Each number is 500 + 50 x the weight over its row's rms, rounded and kept within 0 to 999. Layers, rows and columns count from 0. Numbers have three digits each. The size before them is the row's rms in percent of the matrix's.

# layer 2 MLP up, 1280x256, rms 0.0103, rows 475-583, columns 0-127
098:550446498453462514558467542576537505482515382576566477415477484534506565494548497486460512374537509542493477516423567444525482464491559517558438561490553581494398531541501534517551465501520586482407495528532538545484520507524466440525528542446553441477419475544448458411458543429511509379482439510579536514458478458592511415497511520466566431589483399399511548441451628531465532569393
100:461488516524444458496470471503454476491493491523516525406540531487497530511511416512513591503495469443392447533479501412578448441522494574535527449519538602487496550451478516473446604485500412529415464526545533474505461534532468483538598510537558469451549537491474496457447482474479574528512461514458384435479529466593471524553525459489583534412469514478491468489501553487504546547439
105:576547541446539435571462478512519557567465451503426564455555425507488620557467460466520387502496469482498459446500491556419528550419483529501547516543449514491532482547456510484602502488473562526579536545537486546479414462475520529504480538519522508518464557511422460532473427539497500442448513490482458514534413409542455541502522504462493445468600475548487490440524455472537464451521
099:519501531545457594485467526558585492517452541514517456516459573522528461496450508508539475542489504437445562489560493386376544467512543525512435511506507571560480424451508477441566487522487471496471528508523486480515447468510542482550565611403429509477538573478541515425486479470528472519522531654519516487459542435539532403453432463559600538457544467465513567533526505489582498482506
100:504504400514422506439418527487444618480498595494502419574505495537511471468470587459583567512531575488400501517531549428464563430515452477508500420422540477561566455424523472480508568513521442488503510495496492421474488482481470480512579485500575483504475503552499552484434544425501562481451409434490453479467421547485583443514442496494538559411498501541464436461559586521435439535491
093:429497548472490493473476433559551459511428502497511608503477460499464442499451496459429487416587491525463499515467482532441600470505509474393521500520498472572521480508578473456643615510406610476442529431426572465503520521423611535469510517457501515533463478457529495501490432529536587509489518491491637561475510351377485432389505482472504466403531560477443473576555461541456523472454
091:452533502501433462492581412534499440439443445475466542480543488506505562444529485504475554541504563503518523497462484537497461457350492528469428469424503474533560546497474527478475502514524508518606439435454501538477563483508576574456575529549544416521488530565503387393536509569411454504433448382439519510530527627519397508417448491485481505391511528414461527532528505431530553540584
115:482473542418532550480497579432507503483544523517501500546516502534492559463532532561443501570523580457447443496433490607533575412471516644526495500506532481552541443569424511430574519483577582500456482578449472469480517462464438469527387540510497496460488556523399453401454506495484426409447383512411558514474523556473485559521508522507486435379373441505449518420428493427488523451532
100:454546551579522511431493415516528540538491526435469473443418541445510475532480494547520493464541472462526561513503569473428512500483538524475610477473560523500516523454539451508412524482457462446536534514456514552412512462475559539512561428361499589446478535436508484444537516606450560530517495441458444530453493476482601414501561463455481519472534523472449430594505481464464507473424
087:525483493509521476472577476430420409567508593495639454529500466471477522433451542432453470571500463488573510503582357440507531447465454451575528442511477449532380446448519496533559543471563441556442522474508549479455440489570514503415569479427504510550470500520440589504573469443410529504453503446527515478508627517403424460510488463497494438513492518545540553544509494611497539537490
101:482462481537480490624502557483494487532493464497431541465475491468502454474521609516511508583445468525543360521506600529499494505464488525463480465497494521494521529543450532510475519502453441480521536518507527462491572508529452395505492422484551495479495482546529458465540531549479547568368517450530541459438475442581447478469553520460495415478492495536579552502552484499546546494471
106:467544531496577498522533490472566478471543550439452461436441543516456478533502591492511463477458368462455493490445477475534501477563513523438505534564465442498529521607578480527544528493483502452478518514605570574506523519491412411500536484446538459505544512446496418401538448459480516532495602517430417449472526491362360463557538520488489464457456518442445593580487461340524629470492
102:580554443426484374474516460559429453537595468542504576509518506559489483453513399527421501550456434431552592478427471629586546533493427506504585552506521544505455494521460448496476472481529553530483463499554421480513559520518519551467512546588560532526486526583419494519447473497461503490483436459487587509411478539509546636507509432554547411510440499474534438477534469496536468551534
101:471582492544535533530543396489478420431507500531491526455549499537509448497464489563409415397551439546548536536504514467645518473471445501524533507466446500468445505549571470581541522501487583507397471423465533561490505530525573589434453474460484520481558508526485561611536346525441457575488563449515578540504494464419483612506564516497418516381469447404459479463428487507476526393450
103:415516518495473421519471437567608478454541500496607523488458447514488503570559391565551397370525464499541461505488459473622529556548544478552490480477444493551474592526553447439487581493509556483491482457552519548505480537524505565504485587502530528534429457445543581525520466451442482444548460540531510507530416519535454571568515510535366485525495508548513468459565612480504567487562
107:462469546587523474518496451533482489456416549454543529498512546484491483452437495549460459514424585504534608498541503453443527498530529420598494479513483456521509444433438515452463462511520571477523510498499472454475523495546553557400429488495520460490571561458400592505537595459433374528522530502382515472534560540493501509512460536550464564461552557487488521563466429587473561514471
098:527475516507435542532425442569448536471517540575505578489572464537472484436484472381544506429502590495492497517532532562501562539495507505589574472425412565513419459483522507534573474511494517537550526483536458557525481521477493607520533582455414439498413577441477550493507503569448412569589496544567496580532412499663502511514501566559489534474535434447509521431478438553526484433519
097:515503463514398440472505530475523368486496523502504568543505487526496664469516422533459534536581527509455406513504389404532478589441457422482461508484554456494508548529480523509421576516503451511437426479507456506474490513569560494581413470384463573497523518500493483443497469435524527534500441536535498433488520433429525540494522468448478438537528474507548482497556542455541413504401
092:485455490523434458444537473463445519498548446529466453545539466514555507491481471556553473543490467431383515480488560482489457458493489445526503419528442520487477407401470517518473552485522506522454575489426502470496538523453449426491531642510532542458492511593494501477459559415554490502525431489477485438436596496406503390391602566487498490460507554546515504430434481540502467383543
104:563446574500491575574506547575474515543527459439491452499538486543509411527486508459454432527491484499518414539503512524619553455487515429483554485410514532504570472491416448499505529503554514524484516514435532480467515475476588485482526567337612505517470431497501494534431473473484527556436540470565576544504488446553505543473455503519632464429559445504414510464583475510465449517520
099:429513519556542565456561483448537490476518436497531452425483539544508368492517557532547529439450530461374498503554439482539446451530482441459404543488543507435463481553503510497516457513484465504534464460580481400596528527511442512516505517543422541486557450548561497508500542453565496534507541531460547534456641494457470506467433497565571530508572552552433542464589449489506436459559
092:431539592573478584540513454511576517546546498478476507441446505583531534525469533447437423480473498513446555477587479535460522471484513505403535520453544467426543490415477499416531501490432446502411506518445460543564475502482548549495488492332364534531658583468446446462469530494500461547459439545503579505480514416501548528584531484561651596440470474486520524571506473539580418425508
095:481423494584560463543449437487541522478452470479479566545528502532452457506513517513541537516485548473511494486495502513457535515521494604475511599450522599425543478598512541476415424502488513490585501582571400464502475486473491501412563424643523502469480558491471373512523447493463491563365499503429466509545486534437500415488499488490548539520526610566470441609572476524528565503434
111:473520500467542477591515497545554485475514599470513571564570498534522576519461526554474482448606446507529542522526465524554448508529533576473514465457495573436470543531481480525563524519545531547343436524464546541545478444502667523427411500498555559551463363530556411456508516515459545532456530487523542488472530496620490484467504570511522520535519474556474500452499471483482559575649
101:460429528450479459524562504471536518516518457534522486524555511470488549477537472511471546646451505541522462510435566607505515430485542463535531527531507570470528455449513531526469531499494533457503550449549457542524489455462496488479557499547650436377426511462496566479495440524518505476398538497463486481553568436501478479467521498383496328367446493403481444498450499491455600468454
098:504440463452504525553516468543497584453448478505517396524536524641485512566496407519480406481549506477522549450401430450556526599432497462489580517392535472487537396463558448473532444486443542493480448466555560472543456516483507618577502595517512587505509468482549488553490452527566493440499538525481620519441459492521509544559607490475531650428490505389483564473429507487501398521492
099:450568581533465557481467480476500637506479459552519391529507454536510562598477484491519490490467529478449625496510451470512537515443552546451452526451455525519525484498504491493547452490515586534412415554466438582521485473488486557501483518487443558472543522504515439476471530514517488515522494505530618512449481401562495421538529477561547536526456476511419465479428538501580466477509
094:558527603535532484443521484489471395594449468528556473458491480467479518479497477437447463451481537544546495541449479516522507518435550533551534459551481531474371467553474486492420455510503620512413527604522628546446447521567478511505507460462438505450508481489501546536500425486530543489524514592586452584498535499396402493541461523452404385529484493435497497561426464508477404459450
095:422470459594478493592445496510449400473514427486539511583365545569553515480508457437559475413516589494532589468563432419578469494562452553536547579559563610499564548490456415550398408500428485541520539487432472455567550524492457466503536500510548471548438454529531561476478466510459500528547460529576503461480529418529538419467476532501479522559539463463512476448487496453513502451524
091:452537479513492496543484465444534602576512465477533431517451485525450483604461466548430557468537419456440524485483435452446405468557520443485478440560510604419462564485444519498467451483463494479414446567493528524486501526497493517420511510498540540487568444516448508521420456565509533578461576469546548416579539507538595487423550516446540488554541461540469614508645513473511530520458
094:566500533477577497456560513478512530541500449451540397457422515481522530567493452546502526508536496514419539491498475513533506534487477455537445527565491493569409500469421494519488447507586470505451480437543525548581558522542460519527501486548612480488501423457492477475516615439583487405380543481493480553501522552506500551492487467575572505544535433530433506508360476617536443547489
096:419510460483559503531557409400461535412532482476490552477531504572537528501494382565588468528514555505480546467535454501504370559577487507582506489487487508495490564431461517528462506487507536491516472495503549565521559488473557533442481503594584486494481528460563502531544568602438420483486477454322490509490550560567435553472535491522456583475527491433483463497448482519497604413491
104:348337455457523535448489569534489593536495457444504456468522514487532460535514490557523442564545549443525438502515593484492521490552518441594553528495454374502543501403464583471473484487476385478664541431482423487552519489504517509497542478487413463515495502494435485522493573517575432406474489544421381545459442486507509588516548508551506523457512566557465521482447551511539513490517
103:568483556521475484487552602385556503519508509511568538411423445485500486530462505488529460475466536483545433529510450496451511467441493400505442588548528481506443477506452487530506520526563500427474519502542546440513488514505491525544342429476504447521607522528551579463521490458463459603538410440456571454436538456477507565471580572524394447545518519593518548490575485544493540451603
092:561529532515541433464470439521499488458483500462494600555452540496486671487537433493507452538444510505464513472527465477473423524543391516604473453496594432497453529445494521495400461509589523455503483482491541512482483511480567496518544346511575487441536571445478486498436527443510526522445473449510573455518537614458474390512465426403408539537487519524566462477445485506541457475448
108:464529440506501469475586454525437447505523362518470508401547481464482473482467492530432513493414560498555486483466453477467536602499381472608481531595542481541374437543448525461515540484471553511450556561591561536496457447562577527454442493524637574515511484471501508473455472496521517481465531451518545510477477481373408435507496484394503367515591512522471496568527493480410504518449
102:524520385539475470452516446436510489491506533472444539514471540481517452453515510527550497511536556525420543520532524526524371498581449469498400519565528532465550560564514544500483461509492474527484438420501409503511518531429390398554513434495416483426525610447533498578521561438535503488606499458479469458556495507531521573494459509461495569570433463593575460508448449558544488445449
101:513590333447466482439462571543445452545523542539455581525515516564479492436505553402521489455552511556426416471490477480488471549524480523485546434556521595527495494535577444506455474499439483586445547601517466579464528525496477447549586507504400487489426490470614524418549470509512545554539436500561402520502534545482478556532517520524449478510431527562525444499517499400522525493450
106:457452506504526591507513621421583510487499438485527509514513508494504490510461559460519533545507545518456473538406523468429387516488538543416418445537526452481452567449474495610423441518594531505515509555473514453448444526476423470494568420461471455469503477548502464377541577522485547503577590484461453498503478492572392417452543473502481471539607560485402530479592556415475557498538
097:444498467469582480405519525400520599467508575534493539539552526543448418429461590468540532545500518520433471482495489444374512540419542441522542497458449481473481489427460507543588487498527464538501526550535473458512518528535481546483427480520445499450513520496456488413458503473498504526603408535540436444501458438602560423507472529506480587447597537587419425549534546525554564503469
094:458521504551491404533523436457545431505432517553446545504421478476503531536472538446602415530581478520583446499561478473398512484492497458456469620508533410496530506522502410502579486491493453447522502437495550570464430497456570449492550482498553429469493469469478483437494429488491491504503490468526466392507541428358412447476515481475453517594542502533537522441533468526504525463498
102:431435509526554535581549513494478474474458427540534558500476515459517482505496455485503482596482471525533511477406651473554504518538463522541545539511606541432569475530434496503419511497521551499513444536566513413517492484461517572396535390499573445521437574522564375498476449476498522510501585526476476438559476509565445513538503524456465523481533518401465435449522536439427597535611
100:471500526474482462419465483519382489417474485463509577424600504505490430467552590526511528519507497529548534513481376445480374491581531419513527483496505459488494529549590494561525571501464493519586459502555448536510559486594505474513503528598420469442429464500559533534519448598513529480430495535450374568468465550564467541533388473481508552453503523524527512563564512445584565529535
101:477533476460491461432555517453404435459449510463469509575458518553531410469503474520518505457547497515472502477550487530570496542485524504546521535560372470534408412530599514536614524498518481507402596518488560505558467509508543580517436581551541517504439516459561530523578448484503507478477574533500414614442523509417439472451469570515515462445551510472505522456458434572474493419496
092:380533577561448534463592576421517545556491530493444478463425496477512387601483598472525599495493548539412438524535495489417458475584490527485474465508484441504504557553482494477558443496520474442466485553484488474538527510496508420507538411460512537480525531505435556473547477389491509509474517466435487443543530467404444482551453473543460524505451504556413482447555461446513503453530
101:497425538447526529525440400474504502508414502477446326477601482446525593474503482349484510486495447526595479492483585507498474474442500419473447467462493466477511541508533548520491438527482536505462442445500507496474515430490528452467464517486446459461516396513490497525443575385594484467492596492489515498554483564447474476422509509505479456565573502542472511574441449551543438571560
092:421471507526452571501537539510496484555445492462523492473514463519477483442531521574420500496429543539516548519477534539384475443516480491460471559523434393505455543457534568491428418500505575495461512422501499509540529562489439488512491500389557490514581447453506552414611541571510500609439530445539620539491478406474394437454520507458505423455530562500518549548529475455516432522467
106:547505470558472478539485463535473399530470506468574527445423530525565499481505423442512495417512479451422519500510460493461534536491488480426481553554424436496549454482497467554484564496497614566497467523535457541520561490539418521465586494464475506468530528402414524460446536487498485483562479577573483470525484389496393574493423477548486465553450501541557442553462471476623418438490
089:477495496552505576549458611434519606441480460458524511417448492480504477560471586584431501547532547435470490493499469417571409518533497391585459537476500423460514508502420491497481495520482444520481512450513519520579463518543479497510460523485515524557552466482518536487446537413502454463500521497540510454491541513538511495543531627532496513460527481584498547505623464467384513486569
093:609524483463528480546539432554487543470525486485434524419478512486513495500561517493404466469603421421506432474490350555512476504476483450528475478530527393435483422495448465477435461490546515514509477486624455509463477466527512594434466416385590486527518451424376458585445448546566472551404526504630510505566501464551447486607433510508541480503476553512497576532474554564548496497501
099:425498603611475433504473492514378483451493471517574505466500502540519488549556508602529534432490573470438526507453471362415391483490521503538420451478595462557500592645460589488437513515570512496444436542524460547511491482557409439466453480525548500451424502518490500479507600535471518553460530514456466566512442610510436560522429522559519547575466509544469587520527505413527493509599
099:582587541547513439506515437501524512513524545443540564524435516506532493562538498477466555435458468509423521476469411534474466516455465384443484497514497402468569448575545573512485559484522483480402487451433440493558602489568530561537463445350477541535595551440475527540514454445520538491437448528451535461470569529489468615525514461419575444516473556533507420502540523502520466458505
097:526563471489563465484542416565433421563522592531493520506500611495495508453506486469541551457463418565475573530497430538555478460482548510514452438582522549564444497577519485526510443494570473547448477610522525504456524530547475463501561498522529525451520562472495524462562528435443550541474478487466557473533522594450516568528471515556542519458406506468515425507542561441537595610483
091:457512381471512630467604562586470466460462513548537520532393511440496512537527386573447473442522433561508486517476482517495483488407520486549477540525516413569486493458416450523673428499534560510426471423498583484505490528545441407500451416541547505468503512534529456493504567453531469497484495538485503508460488506469457518472500472467460480540494439470511482527465659469502393506481
097:439463492522446575476551536566554499541542422507465443494539512463547565613546511460494508527577501487439451526453546519513435590526476471473441498488550481521582489460452524510497469501520511474484472419411575531490609519474541378605572412408486510523544501456543463479482513452602518540474429525541562484512495428517430410503519466453439430500582560570526546428459496478547462397590
095:523490585483474487466506486599432403502523573501497515566534517552479550543522516493525486462443544511391465510475510473527540436389536534549532411370505464521461497460541530496481583495528576499423477527449531451455450486530459527395554458494483463550472535468448543466504423505466496447500534507501429609475535567475462422524482559490492507421537495407473475445432474443491456508629
121:403528393552410583459515580489466522519573460560519461562501520537500548538488563520484409555522554414569542507452471484535433459541454462503528476547524464570524512373400514549564507496553579483468571480489505539502518476512512383451446500515431480537580495506517515393461588515529506443489522507490592540487552469464409450554521509450559505440548497485426469514417465571511531521491
105:462451532519518546509462563419560555568502512584515533479443522467499526524515563576534478559535503560527474530546547518540516384611520416439467491492477455481531477471373508498544482500557513486424489480429508478570579462544527416475413451458538494499444474500476542402459593375497482418431468550525482448483594403398536534461545568502567550535481521609484499467546504587462512521534
101:466491517498588453477510376482512479438460606497518359638518516511490517567505447423580531466500468466483526495491621460503544553437478544475431490475464500525532468474570523537531564504530533507466506473517542436506524519493452601538557594551505525540407521481511539506555471537530516433472573511435561542538432573462517464512631496537388512527414538465498463455466480541512480497571
098:517446543402442503514468528551500508501376490488457412384483537491543415542538601495493516556552507446461530522490577501427450447598540557490530496463499517391561527550498509397486492512493584471495464507543483478592444485425454457551499445562455505425469452435598424531521635516532581561431502470521517461524494533528538525480406479452554547507487560574505490408525428472447441532483
101:570499606465509543514482584437529511539476502481448519471523486456528553514481563503501501543458496490453409460442438558473476441468573541524565519472551381435581528464473554457543568504486523509537533548462506457492504423547591514491376462466477522537482545498542448462502543511603528468485470483432489540457465432568563464502427490468532419432431528445456539494445482514473467499593
096:485502448533518494444549540505506525529564567525408442666606501496520499539510498459502591532504478543474456501498544526395524472440527494437475573519548471539505583499513531507476454484487479557551464540457489529561456456476583478582540373479517585475516520471550466442489517449501482573448452529569472519505592529446545516484615476550448453458544570586542500499537494473512498501501
099:464541575512547409519448531516470573514451429504482526509519507511512401529499589628508472599446563494441545490467542551432561425436537457426435546532506531511548554577418506481543502509527518465561504428638502526549439513456502437416547598642479444512464556491592506556515466553563513533532489538415409484418584527534519495480551464483496443444498661510449540562467450440531535516494
096:531568465569491476548467446428565515476519470523426531513532469490513548472521446514531544473537472470469422526488526591479570525533511497409484534436564492502583551540424466518533501502463529514492547521478468563542550526498470473477520534492474529542523526511467462492518495502474526465513532515593454471532482535557481448496514485486596497597594514485438478510540457522465414452461
098:443472500545523396454430458548475586480496585483516477596479504518484537472467453613471557441448455477485610482454454434498563502413522432437478536551548497480497546567470528510539420499455482526540437492526412518477475555481416578472469467483572502481509405516432488444517528543480495585421439407529478488467431465522574519472612480498513462511506479542457454551531554488632493582437
095:395449459486482463476532544502426395553537475498557457461484487530509479510520417530487502515461581587468595486496523423549433517546527559512499437497504511412410550469541480482451505513454464519478482403586503518531541530557457492568578504523447552542438556556550540547571514487488540551542505455412573471505562500540481663527462455470394504511572424381529527500476372512618496461493
095:491583457474555500529525553435528550442530498505508499375517480532526587492494532599504493403489612440448511493471568505590501411532510529492489455537446518535450457548483484515404537522530584481351575555539486554534548511534419504444468611498488515478564518557578522484523567569428520477616535477484562539477604556504392550564415548555515493492496471500412423499582508432428453452499
104:502464512498446502555462482534430488559408512509543480501500466507501602531516595393498509473545550418451437481560572420475457599467469585470457416403402458526563539512467484552434571500469504484539505489577490513518485484525522450481540547377385454438430505560521526541525427513511525542505474525535395529479474531474353496518507482497520610488482485520544496530473509547542464578499
089:586434529530604504528436485467481513501516504520526370565605552434495565477521440452508480448537477510552386482432519457539473477411585528504466432418458626463481522420451515537426422503523460544442462563527566491521431551502481553495448514576435607490449522534596549554592606466521502454526566502474501524480507551548558521535477534577519546470515440436519558543373579545486549492439
101:420505500558441413539494518496520456459540476477607560503514541535501587571533457428411495453540454496583494511459514477598555541497510514453539564509549606435525552530520503559494559505502456520502474507558484525494534500512513521537473493401542495504563465492452501480463437554440529574474522535548568489479536410551463592548624515410514520551435486452511468567533498433515533541459
102:517454435409527538538447569415488545543570526509454554472442508487493472504486474452478548554457565534413399477504435456575549457575422494502531455455467455463612553440467466516439495487530498507463550545445432477501598444524446480463473549546479532479533435547441509394397531455524503451582512585514459446621512525509540432488431460460526484615532493543514475571517621488482484514474
095:442449454482528537532487549578513459467505421522430478491414493515475489487535481454471422566454486506546523540442588476622513469516546527521505452491400446481395454545408445539494509507585528503475553435523510576462546525518400541454484503455518420516449486594425553505535502540483463431481524500457487573580443468414398542420425548544413429441539529472466557362512597438398494425513
099:406462489501536532547434504543514555468486407521495405592463519472494578447484575506498448518437467518433472480558454555425549498513456519499488460479450471466475489549416541426492454501440553512549574568485519440505495475560524413533449552541488526513434530627503531485459500494530517490555528464516584386457411446485474425476531475553541539507535440468523576470502470481505450485556
103:610497427418500511415518476508487397496475534520521587501532493507469510464524404495511509516525537567474457502531584476493491487495541555551556533403486589499419493399535466457405459488508411480459504524545466462508461484558469491440448418565584447469539426481477500513460517493484484404509487482552436539495589569544489450463446556535616492539442424476545489517415396520486494582542
103:545501408509621454493574426541529524470613520411535493591477571569505622469509429479456530491472529536469425509547513519429569497478541561495487533473480410493480592428499523443541480499471392509510510518543480467548578529551427578484560472443509468522463486487452458431501594475520511392422518565412488514479441541582503505562522475556521491541591530525484541524435569546442453571423
092:573413535485532545540443504591543463494483360473548439477509477518514502545498477475527481519498405533603474486472515470473484505446408400484480526583509505520402441529445441484519574525473612479475530456523567535438483510491594516330432495454522489507502424500516518537408361435490498559367513474543483504467433450401563465463635487469393525587560513507552536602490446523515551554491
098:606474460489598541492483491432536520511551617458454447532503481512475531515441433465459599535448403517524458502484534506557543555493469520502480497550479515523459488430491429556392531492502458548532497561570523517521447460470539551408520592412528540543532526480355469471500440489490482489532516473568459451511519514473516543526539530527406473577518452521495401528527566481367484494387
095:479477555569546435554505376520574511467513529487463482478414547518489599484519501519517622398504437447511503521487500441475388560546523531507456407514526573522449502515515434440423504493434382506444417487476434571426500451465432545522528426500548490450512543447400560487503510465496494631441426455405468426593526466547506424436439489541514514428397506517602495456488585510595576475482
098:410475470504558533512551589594425518442416520451557475494422487498442430520510501543485526545465462553532534519469516382531493435515464420546494465521473407525409457512601511512541466501619604536551514392498524480408514576531500456507469446464485398547533576483457599499476536484478452472486509475494492575544494474534424525508422530544421433512567441494493539450606505498428482518501
103:467419469506522510549476423439626419454557530520463491532467524490484587540552515487489434392470508480522450504533502523442600486551516489546458485459343453558501479550442474457568529487413537497443580586485464567544576461569490432500470496421507519493476508397452553511507444495491463431480520512506529409605495447440494372486499521446482447557386511464555547554406476480488483454385
120:491569496535475432500450554543452400527550406525483518528538563551516554547475475476461467473520575499368422496503581434457531517466466551531575470576499618525503549501463518501475480488512492515448535549503471502525478455508490491511532509511525506476446481506487550460553487650549598437552568531477365519402498516533424538574498511406511415454622499465472534484448514526477459502566
106:507588477479478472498435478529595500502540406607458524482556470491542552588484457511453420511460523502604521477473544497416580544491525468581555554576555557531480539409438457493566451489495540509546575454458519524484477487460583508536491590523477526481507457482552474442458458619538480441603462516508631415498390399508459478500513512514486496472493490480527513468489470549493545463503
104:488442574489512480526497544537486564463522469481618533433451519479481601466532499526484469442535574565419435500505492555416461397516477489514476523503463514525554489563541622530568615490475547426334555485546508469417480512523470471378541546432458543523514575500404492467499517496466503539455514476442606532441459490555504426454551518439504456513471463443561551591416613504450461523528
097:449484540559481513494489475459504641557480587494455527587567468421493537480612448494540527514546517463463421503564549441469431480462532557488485464344461593519506557437498540385515549490439470490449467505471446498538483506507491541507533548588445554488490508436510562570483575552519492403485563564480360600508526524518531443494491508584572490407542553485452514527537470572552479500512
096:526450433464399456540525486500513449470559489498564532488500504496499379542503514477543485561476552436553561514503439488450429526380512545599522572506510558564519558405444528552585529490542470513547516510531530448553515513462485477478623520503499469505414548537579465470502569590461482566542510524468542444417544436583453425576542500416428543560599459498474460390611548526461613521538
088:500505591522473419567459544509463493605468474518548521467477402537508537558497507477434553587500532477527474466508412502479458523421499496526533481502508617542536448462410492543536567525518555532460486397547515526459493576461607467509471636445570496577537528493623591509397518506530489583511490467491490494449621452496539372551587538504482376395498469453421512525548461582490546542467
104:531496511543480530557556512464488490494501461448518503425456522439561512601546457471507560445485487500395535511512513519623403533491456469507417522440543493517438553455384498561428494512533499513505457595386514484406525497552445462444463461425378477483533504537494563517456498547446506520540505556510519507499641579607435464550441529502546552556576451535505398532519551492475507559506
103:529550582524498540533477409490607497470521414438539506450492515549522510539512520458521453460540530482515597476493479547465505471456553518559554511408531464559482481401505553468545463494576562500565450512458474459471562485494565647471519468462515511498477587473568532453451493575425489561530451534478520646508522568539504483483540442569452604428516552509470487480447507551432445545532
107:663416526423432524487503429539419560533490429505521432520464494488494517482505507458478584471541521446519455502531474474431458545534472532520499525425509522511530510437546490491408484487453421502534390437477483518496452480446466561552578508567506516444430524491462486480539573543551492470537459482497366449444459539545399424548467443426525481536583467470500461573438543570484511457499
098:449511450506515508525470476441502566515527525504507479584586496522482549442536541525564500450423568582447530486572425455422416455517491486524485468448521521489557550496456571481513558499429531463372471493526545533542584579571568513425432590431438593498573545487579493476448525394468538456470499520495548413486533461529548456551452430514623505530552450568488501518652462531538535550450
101:529442467574477501499466490516528471437408407517606470413405544521511573496500534517513479441496527538525513480487413401570513439604470445565492586564480494377376429635485525478513447533568526523448471462574444522526449538538501564530484473471455449542576472484422521440478560426444529534457481520450490582503468519569524543494504549445486558518473597411518566526423556559495472616587
094:505518418390543574490522539545509523464530562498501381474483500504501493431542542434497534507515467450516473478538529503510524455568475564480479460512427453502426510507510453592475498489438541540366460559530474566509494512488445472498490491455501515513452426468537578473584470563481442511557673545596514533586464492435435542475544566573406465546504456408502486445444462501431492514496
110:532539455506529431427576525478449445463588499539526514591483549536512631440521372521549478543483610513566548522411486551436506481493508496439491493509562476556489503555552536477554505490602590469463473518552512437512537504497475460532487536537424508506540511463556546491457480498480547437539539562481528491503465581533522471542548453398401534618501486389573562441441506468536453544508
110:417493449503467580522598587460497500526399497500625443530510503512519623480496501376493454493518522510533461478505521320535442512458515428448526443548512490463498520479482480545509592515515479519406575531470524524478527491526531464557500452391481516546462471532618559534563446388445543480455511576601494508446514407481492481497643502469455478536578510558439500549540641571491562459436
108:408527403491420523432613548460470461443481492511554584518482530499521438557543515498574511538581545508487481495535281478480407495414498452417516518501442422511542433483528503570625466504478453500524494409502427399450508541550481446461495479501456559516602504501494505492471501431471461510482482518502497508500557512459511494494479471511450616496507510575509501539492596476536491455473
101:435418557577509483472475464354489522456418432553571532588623470517531620559498437489471383425508501466513559491524529451553475539517544475475569487429452484526485557467572566484522479486547533499495572456524451472496378442466471527529457504516495528462480394414490572585537460518531501444445487486538428593522431484538478501598593527516503559469434559522474612497445530537414489521463
090:517558539552462469499480473465503469516507475517472599389559543500484533541546529457507550568518553546440419510543617407491498487548485480567513576524544614567438576467508506466528535476488482510411584444505517547537539532532595415448528446440499386567439522415603576453452523572483529431481509458563399494478578489547517515585495599502450494540581437476535447525532464519467430512438
100:605493528622482474497503517567447510521470567492463576547529480469487555505442409528444492455514484512562538485457543546549568619502436527466484569559476536507506452464501530520486428482548572545571532428504455467476445556433499468512475385510470463483469575547473413478553537454511455598471536525459532589413494401442521498579487517486470400443501552469521474445413458506546437495495
107:513511555494441560502541427515449483495442491430467564568453499519508562558492445432535437502592450471535436480480448482484578551544529531508484503534561512599542508450420490472543500479513549531584538503518499511399440489518501449510567591501511495508493449445521477474464572546482513464552580484540533538473435525601379481544462471557547602594528452502497491566446602511506508450524
102:512497545536487520520477499423490528436566539524510550523523502547497529516524514488558555464447625526560462508521609444500520396535489592468514593481417496517600510482513505504568519486397524450538570459518453548514509522523494441403512415593440484460416538493580497537469425484386453421418493539392434496584449515500523504525479429515417453516471513532499495518488403546565543452483
108:562447502480496533466541442434530410549512553536418407484431484526474550553502475456536429440504475463497419494501459483410460546578505504537481546405467525485428484456517480526433546486473484458457431512511534504467434461485523512470482485421429511555602541449416468493487420514489467574493615488437389590480560479415483485468557561530492558522521534465537579536484485567551486397483
100:585517546532456398542509500484496564425523480421533495525513527516479536505516465511462631500456412461387580484484539499425508463410541558431545507538547645459557550523427522546554558510424442457488485505518553485480467518477503458524547541492518524452518463558444433558449444440416557468452457514525583406404535420586504523516575479475512559527575475546534485459627532469499466499522
103:516514470524480447502504516443485476468577496472552419498435576465495587439496472555608468560571529435549361455479459518603609477449459469452524595446485433533596491502464469509470506504490397517594388481550452467489465500518547563460561523549507460397528451426495601474454494616496495449553515515500416498443511511525526588489547433394481406497517523479541482592434528457562493495539
095:495525509413511539487534549538499528469511472468541435406452519573513430486538569532476523530435469495440528472497554473544526394482560448594545446478403439536368431461588442526607512501547510539515501542523569519445478466543420542469482510618501453512410435529388527515561483476488484469531404519585460545445416493530410458399413545584571496524502423431498528463472529384503516520517
101:518556475493490479395579528479469438470562502543468484612560490517549619502551416485503528493530428461574528500510455469600590504537505519462551494479533550496464506451564514458493489492539534558465472499458499486544567550467531516470584558601550554502460419448538535456497448499478423467431571521457506564484589560439473472445498475565549550560459512418472441482494435499579409437464
093:594585522492482485542465408524504506508440357515481581436498435496462503519477554503461448501514482455521516518374477506469500512491550421515538491489538496554551513518460368574535490496503634560517524436600535555458497495464576561426548458500494441521461481514547522483456460546471500567562412460572548485478445390596452490518552539499493558455467433508465528565446556504492516469452
114:503493425525460448494472397534435501492530482514522483483501480520521484509487498471603464493641573513450480498521458454493459536473474416496469458494528547584542522474521511554505572510456502489457526473438581563464497532445589509486656665601459499504462486506525517485491515543421539483483425471527545484439526607412508459477550470382477496493550529488474480596519510534345529566469
097:554504493450485525445526446450443482476581496517581448528603461555533485482452464486569504628464473543498508549436656603519525472467526440493494539440492510521479530464509542556513518480555617495578474523461573492422555462524380500399552522484450415513508479451544463491465513502487508507569467479543367549539370632554440537511549469466484566527462531523469469554394578456494446526529
099:403469515551518484505481552417449436473390519431542589450543540510506544478476476478493486538534571512489462485523465421443393529562492577537563535531542500443413450508470519514403517517571392557532465492551467469498514540543458470575523423584427467519477533524391536571498524488475547566581566543451435573516497520596492508560551542521530639538586512487436506480524515509591478479477